Weights of a small GPT-style language model, trained from scratch on English Wikipedia.
Size: 9 heads of 64 (3 for keys and values), 48.4M parameters.
Architecture: RMSNorm before each block, rotary positions, no biases in attention or MLP.
Training: a variant of Adam for these matrices, 907M tokens.
Each number is 200 + 40 x the weight over its row's rms, rounded and kept within 0 to 999. Layers, rows and columns count from 0. The size before them is the row's rms in percent of the matrix's.

# down: layer 3 MLP down (transposed), 2304x576, rms 0.0196, rows 741-751, columns 384-479
# gate: layer 3 MLP gate, 2304x576, rms 0.0221, rows 742-752, columns 384-479
# up: layer 3 MLP up, 2304x576, rms 0.0209, rows 742-752, columns 384-479
down741,098,237,245,161,272,277,204,199,196,199,112,203,156,226,237,176,197,114,283,247,144,174,193,275,198,173,208,205,209,180,174,302,211,287,101,154,166,146,234,208,187,215,237,158,182,216,120,196,274,193,240,259,168,194,99,218,251,217,176,199,209,171,157,218,178,264,227,189,214,216,291,209,226,99,175,174,206,159,194,185,172,225,189,201,253,215,172,254,233,188,198,202,204,165,211,164,195
gate742,101,235,198,239,137,169,232,204,189,263,194,237,226,237,205,275,225,178,196,211,244,239,210,200,180,205,188,176,123,221,126,169,187,264,191,169,141,227,179,167,98,203,227,181,103,214,236,176,306,213,259,230,180,252,220,237,219,180,200,232,173,180,165,153,203,174,149,200,181,177,235,205,199,173,182,163,274,218,229,240,222,224,185,194,147,177,216,207,102,178,226,104,220,209,220,219,198
up742,103,141,173,170,144,149,203,190,208,189,248,163,196,188,271,212,193,184,178,173,159,177,149,199,161,201,197,245,265,227,259,194,202,175,197,232,154,95,139,198,251,172,227,207,171,234,161,243,175,267,238,176,170,256,273,147,182,255,256,285,189,166,196,224,172,282,231,80,125,207,151,180,149,185,252,224,170,302,159,252,275,197,195,183,187,177,162,233,172,229,148,135,210,146,201,173,223
down742,104,203,139,255,161,179,144,244,186,222,217,159,171,205,188,196,165,244,228,165,269,215,192,227,154,248,256,223,192,181,235,156,245,251,215,247,181,207,115,189,172,243,203,236,199,184,178,179,216,179,197,244,196,194,274,199,165,217,232,206,214,218,187,178,101,200,157,114,115,202,187,184,137,154,180,271,242,161,268,214,196,214,252,255,177,185,159,205,169,239,166,246,194,164,154,175,200
gate743,100,225,225,258,117,190,160,197,219,229,149,266,220,194,205,240,187,165,133,196,177,197,173,200,173,236,238,258,160,212,173,219,149,234,205,146,211,235,170,228,219,256,240,248,173,220,190,159,217,184,201,193,221,222,258,228,143,182,264,204,165,272,222,152,161,156,172,202,233,148,173,209,223,306,261,183,172,223,103,154,194,218,160,230,119,203,212,186,186,195,166,111,229,252,201,156,168
up743,101,187,221,196,196,191,211,191,233,164,163,178,255,210,174,176,177,235,239,193,256,214,265,228,241,230,234,164,161,174,267,278,230,211,203,234,191,196,203,194,213,106,180,233,293,195,200,178,158,148,203,270,218,189,91,277,141,195,208,205,179,258,173,212,132,224,139,192,196,303,222,183,193,174,183,195,253,179,156,262,191,204,151,195,211,263,244,229,166,192,284,202,270,135,196,225,268
down743,102,180,218,216,168,161,307,193,166,230,185,218,138,244,147,188,137,207,167,217,215,153,163,163,219,132,144,189,219,174,143,156,192,189,199,235,183,170,171,148,205,200,234,214,95,195,179,220,201,249,241,154,270,96,229,132,248,250,229,160,215,186,213,166,259,143,140,140,183,201,167,159,209,104,192,255,139,247,245,191,209,257,252,177,166,191,189,169,235,139,157,244,164,156,148,203,191
gate744,092,142,202,195,170,154,246,210,178,199,160,174,196,191,109,150,60,235,156,161,144,201,171,199,253,130,166,173,206,122,199,164,211,191,171,227,196,184,161,167,234,210,181,249,253,223,261,261,233,187,203,259,221,140,214,249,197,189,190,222,129,210,223,227,174,286,203,224,235,217,157,208,193,227,146,129,122,208,181,158,252,205,265,245,165,268,251,186,163,298,224,158,149,198,189,218,228
up744,095,113,263,205,206,240,162,186,258,145,208,203,297,275,232,127,215,197,224,234,198,189,270,193,172,238,138,182,297,134,203,217,228,181,193,202,204,156,243,237,179,197,193,196,222,153,284,221,198,183,215,129,265,224,212,163,272,268,282,235,205,161,251,159,163,269,185,196,240,181,217,297,200,235,163,171,233,226,217,198,158,228,228,176,163,220,199,184,83,230,192,245,163,146,234,100,168
down744,095,221,199,204,235,239,188,154,200,198,193,191,228,207,278,233,199,126,245,220,123,177,223,248,218,250,191,177,195,270,249,195,193,260,181,194,185,162,251,259,220,181,217,242,151,160,174,234,162,134,186,137,229,212,155,154,220,147,187,199,243,204,207,180,189,191,203,295,158,168,207,178,209,169,193,221,190,184,201,210,158,270,147,185,132,128,225,237,155,157,149,206,209,172,150,222,196
gate745,099,237,132,163,195,211,174,222,169,189,239,251,223,173,232,117,283,263,124,195,208,210,213,195,179,236,231,208,187,172,201,288,275,160,218,171,257,226,239,200,223,216,174,226,153,161,188,87,183,180,180,214,191,219,226,242,166,225,204,184,207,252,200,202,231,159,153,257,189,224,141,183,206,321,227,189,268,196,184,267,181,223,218,221,176,164,229,219,187,196,156,158,203,206,248,201,181
up745,099,194,109,185,176,175,213,224,185,154,203,161,158,132,190,173,193,195,179,140,236,268,222,157,229,152,166,294,284,188,163,158,163,216,136,245,189,222,208,251,151,215,233,133,167,180,218,195,233,246,178,219,223,179,237,191,267,207,162,177,263,216,197,198,216,210,125,253,159,184,227,178,229,217,182,273,272,216,249,192,193,199,201,141,168,191,134,270,143,181,238,170,127,177,175,186,208
down745,101,226,235,159,211,175,228,201,222,244,255,208,212,181,237,235,213,295,168,257,173,248,195,189,187,184,169,215,206,287,152,214,153,187,229,146,161,237,148,195,204,171,297,189,190,188,157,192,207,167,233,251,249,114,153,236,260,246,141,123,213,176,132,252,190,184,246,166,154,268,198,226,170,194,174,222,209,155,191,227,245,189,190,159,195,152,220,211,223,153,169,126,175,224,277,228,125
gate746,112,145,231,248,215,150,254,218,283,177,201,218,303,147,148,198,215,281,202,182,260,220,183,241,171,167,176,154,191,163,194,212,240,171,235,204,235,194,221,187,191,189,211,172,172,226,195,271,250,202,232,230,239,204,132,226,166,230,146,266,204,252,210,258,139,218,216,243,180,223,237,192,194,196,186,265,190,216,226,188,121,277,184,221,227,143,170,266,210,169,180,254,199,164,91,232,275
up746,106,129,234,150,154,189,230,167,208,192,162,218,216,221,143,185,278,203,101,212,176,188,297,168,198,237,197,199,218,186,254,214,173,269,167,203,252,126,82,167,252,237,225,187,177,186,219,189,161,231,192,250,212,149,195,216,291,172,265,184,199,189,274,234,106,211,173,174,203,298,202,122,116,179,188,231,220,205,197,168,208,176,260,261,182,211,199,229,152,85,177,233,179,179,181,189,181
down746,108,185,162,225,177,251,233,185,218,195,198,230,182,289,197,243,273,151,205,178,167,148,252,198,186,246,194,167,237,167,222,181,157,216,179,182,209,175,85,170,194,191,269,155,127,140,187,178,181,285,201,168,207,162,205,245,157,137,235,164,212,128,197,162,222,178,228,281,228,310,192,152,189,199,244,115,202,186,166,201,191,226,228,213,229,205,193,177,220,113,260,238,192,169,250,240,205
gate747,102,269,245,181,163,253,225,143,207,227,227,261,244,148,158,246,176,161,145,223,188,177,150,241,256,212,207,114,239,225,230,190,216,236,107,139,157,113,185,221,155,207,225,179,179,135,159,143,218,161,223,195,162,215,118,221,217,257,156,265,181,211,199,298,172,216,242,145,206,161,174,187,216,139,215,179,141,191,139,209,141,214,271,176,245,148,138,159,189,180,174,163,137,200,179,318,192
up747,100,163,208,191,275,222,288,78,251,228,207,228,143,193,183,265,105,176,197,240,304,219,279,164,191,183,247,192,262,168,203,203,209,272,222,211,232,219,231,225,156,220,160,173,231,138,299,187,190,131,201,192,235,181,209,196,212,249,161,220,203,160,188,127,230,277,182,242,165,202,181,113,255,207,129,158,158,237,203,138,245,240,246,229,142,200,236,180,257,229,244,174,193,226,205,182,201
down747,099,213,135,133,242,108,202,200,282,214,189,167,217,177,216,258,174,151,239,212,252,157,287,178,195,277,204,178,179,161,255,120,140,199,199,206,228,138,231,189,153,129,149,227,265,93,238,123,223,175,164,188,75,244,147,168,291,238,185,185,254,187,138,219,94,185,171,242,230,192,222,163,275,199,249,223,209,149,302,133,185,125,175,188,250,143,181,223,203,126,215,203,241,153,225,203,160
gate748,096,234,213,162,176,172,109,205,240,247,235,187,227,213,189,288,204,212,235,203,244,194,220,158,157,169,189,177,148,196,185,159,185,257,219,293,238,172,179,189,280,237,234,185,185,161,264,206,223,185,199,226,268,192,209,149,267,184,209,175,109,222,221,199,200,159,212,136,184,142,176,283,156,223,149,202,217,212,192,217,248,172,222,146,223,243,220,222,158,110,149,215,172,210,172,215,177
up748,099,219,203,274,192,223,136,239,165,122,192,173,227,184,201,165,169,192,265,276,207,126,171,193,141,253,166,178,222,135,112,241,110,196,207,238,235,163,161,116,130,187,187,216,129,199,168,145,148,219,209,256,220,150,162,253,211,182,239,190,231,233,261,212,146,216,246,191,257,192,224,207,233,201,258,236,221,230,260,213,201,128,267,179,143,199,186,184,144,218,195,232,215,222,177,214,173
down748,100,235,135,171,143,130,190,232,172,236,133,231,169,239,198,159,124,203,284,180,237,210,223,156,177,196,162,214,208,183,176,185,214,248,195,207,148,241,268,241,180,158,208,194,134,174,155,244,181,168,135,252,241,289,201,262,232,174,211,210,130,171,225,249,186,258,131,225,264,167,245,194,170,217,249,176,163,170,225,184,148,143,228,183,208,226,175,96,205,218,159,205,123,232,133,208,197
gate749,097,195,235,135,208,201,238,253,271,132,201,155,154,245,222,130,243,146,203,212,183,195,231,168,166,264,172,170,238,176,154,235,274,135,188,131,247,224,256,206,229,160,221,219,210,233,175,244,206,157,218,234,184,214,196,245,164,220,235,133,210,168,230,238,207,202,206,219,243,123,214,269,255,256,229,200,307,245,182,253,248,220,233,202,269,202,216,208,281,162,189,109,113,187,246,168,131
up749,096,184,223,198,272,246,222,182,250,173,232,224,199,253,213,199,151,166,212,189,273,160,190,147,190,200,197,227,226,316,224,211,192,176,139,125,286,213,270,165,237,231,201,250,212,202,111,219,189,204,173,210,291,133,160,220,217,255,190,174,231,128,242,159,152,143,198,219,203,216,245,189,181,146,156,169,204,147,228,189,184,230,206,193,224,295,191,200,236,193,233,181,130,196,188,146,184
down749,096,206,168,185,130,159,207,208,136,233,229,183,120,197,161,192,154,238,154,197,168,207,177,221,182,163,223,218,161,196,243,241,141,194,223,247,167,248,263,205,188,177,187,167,205,151,158,223,169,183,203,236,159,236,193,225,123,233,152,224,244,204,108,162,168,209,194,279,174,187,200,195,246,174,215,265,237,239,221,189,229,223,184,230,228,206,261,206,236,227,203,184,212,176,206,207,144
gate750,104,202,247,207,236,152,254,243,222,263,204,182,206,165,242,182,180,218,221,164,192,266,197,199,217,219,199,173,185,218,132,260,233,217,265,261,234,290,142,263,201,216,215,165,158,198,243,238,224,134,186,200,198,187,174,112,120,187,221,235,267,181,229,212,224,165,123,202,136,204,274,183,240,235,228,217,189,252,237,270,165,156,226,211,164,182,221,166,254,203,216,240,153,150,166,215,167
up750,102,135,292,184,199,215,161,212,169,245,224,196,125,198,223,224,192,283,170,158,206,254,163,177,180,215,211,260,220,235,226,198,152,248,141,190,186,208,206,214,213,167,224,157,219,186,269,200,138,187,174,163,264,221,184,164,163,255,225,160,190,255,90,176,223,184,253,178,267,215,121,190,226,176,228,262,233,175,191,233,205,244,275,282,201,234,207,203,124,184,156,186,286,158,147,186,292
down750,104,199,170,125,164,203,142,245,178,249,167,187,196,209,280,263,162,254,196,138,256,219,233,159,163,150,271,152,193,188,227,209,170,169,153,192,145,213,184,162,199,148,129,167,106,198,218,212,152,184,232,252,263,221,202,263,136,207,216,162,190,187,92,149,178,259,166,201,137,234,73,166,216,228,154,272,295,167,179,129,177,151,211,222,110,201,239,203,168,174,207,219,201,173,215,164,206
gate751,097,144,177,190,264,178,177,218,212,226,249,195,196,234,203,210,137,171,160,148,158,208,211,146,196,219,199,177,229,221,206,189,271,233,131,195,165,265,151,209,199,239,262,191,247,199,278,240,229,215,220,255,216,187,205,214,215,210,240,187,231,131,203,140,174,156,244,225,287,245,198,253,213,146,205,257,205,129,260,162,192,257,204,192,203,210,174,245,132,113,186,108,172,224,190,170,190
up751,093,227,111,198,160,239,130,205,156,214,215,117,223,186,178,242,168,250,183,287,226,172,214,280,106,187,227,222,216,260,151,226,281,191,206,228,193,268,216,178,276,229,233,188,213,180,159,228,240,186,235,196,103,232,189,200,133,173,265,197,137,223,312,252,161,236,164,180,191,131,182,228,190,254,213,252,227,200,218,166,170,194,316,230,218,231,202,240,180,164,191,194,145,211,269,211,156
down751,093,205,205,179,181,228,198,120,279,217,137,159,232,160,173,193,172,198,201,246,216,130,247,204,244,161,212,252,219,261,214,231,199,215,225,237,222,218,201,272,147,172,156,190,230,108,226,198,194,164,149,149,192,226,125,199,194,240,208,207,294,217,254,170,223,191,184,308,180,218,206,169,213,244,218,216,144,222,100,238,204,160,213,183,123,228,164,168,275,287,271,232,205,215,229,157,265
gate752,097,195,188,176,115,180,195,137,247,195,234,241,215,213,220,192,148,221,117,162,210,153,217,128,180,126,179,114,188,172,172,198,188,154,281,259,173,152,177,217,263,216,142,212,124,239,222,206,168,111,197,181,177,205,244,229,218,197,179,207,199,198,173,201,157,169,149,237,147,230,139,173,213,193,165,221,248,189,196,194,252,175,297,161,242,209,223,171,248,250,219,236,166,179,234,144,196
up752,096,215,170,223,166,154,216,199,202,274,197,211,260,209,210,100,244,129,173,202,272,210,210,208,221,240,191,198,190,110,164,148,167,204,130,133,234,243,202,194,199,195,228,236,177,209,170,214,226,195,204,258,147,125,189,189,272,245,143,216,168,244,218,219,165,138,272,193,191,156,277,201,145,172,194,278,176,192,200,215,282,202,148,184,153,195,203,218,137,153,194,203,190,197,215,239,201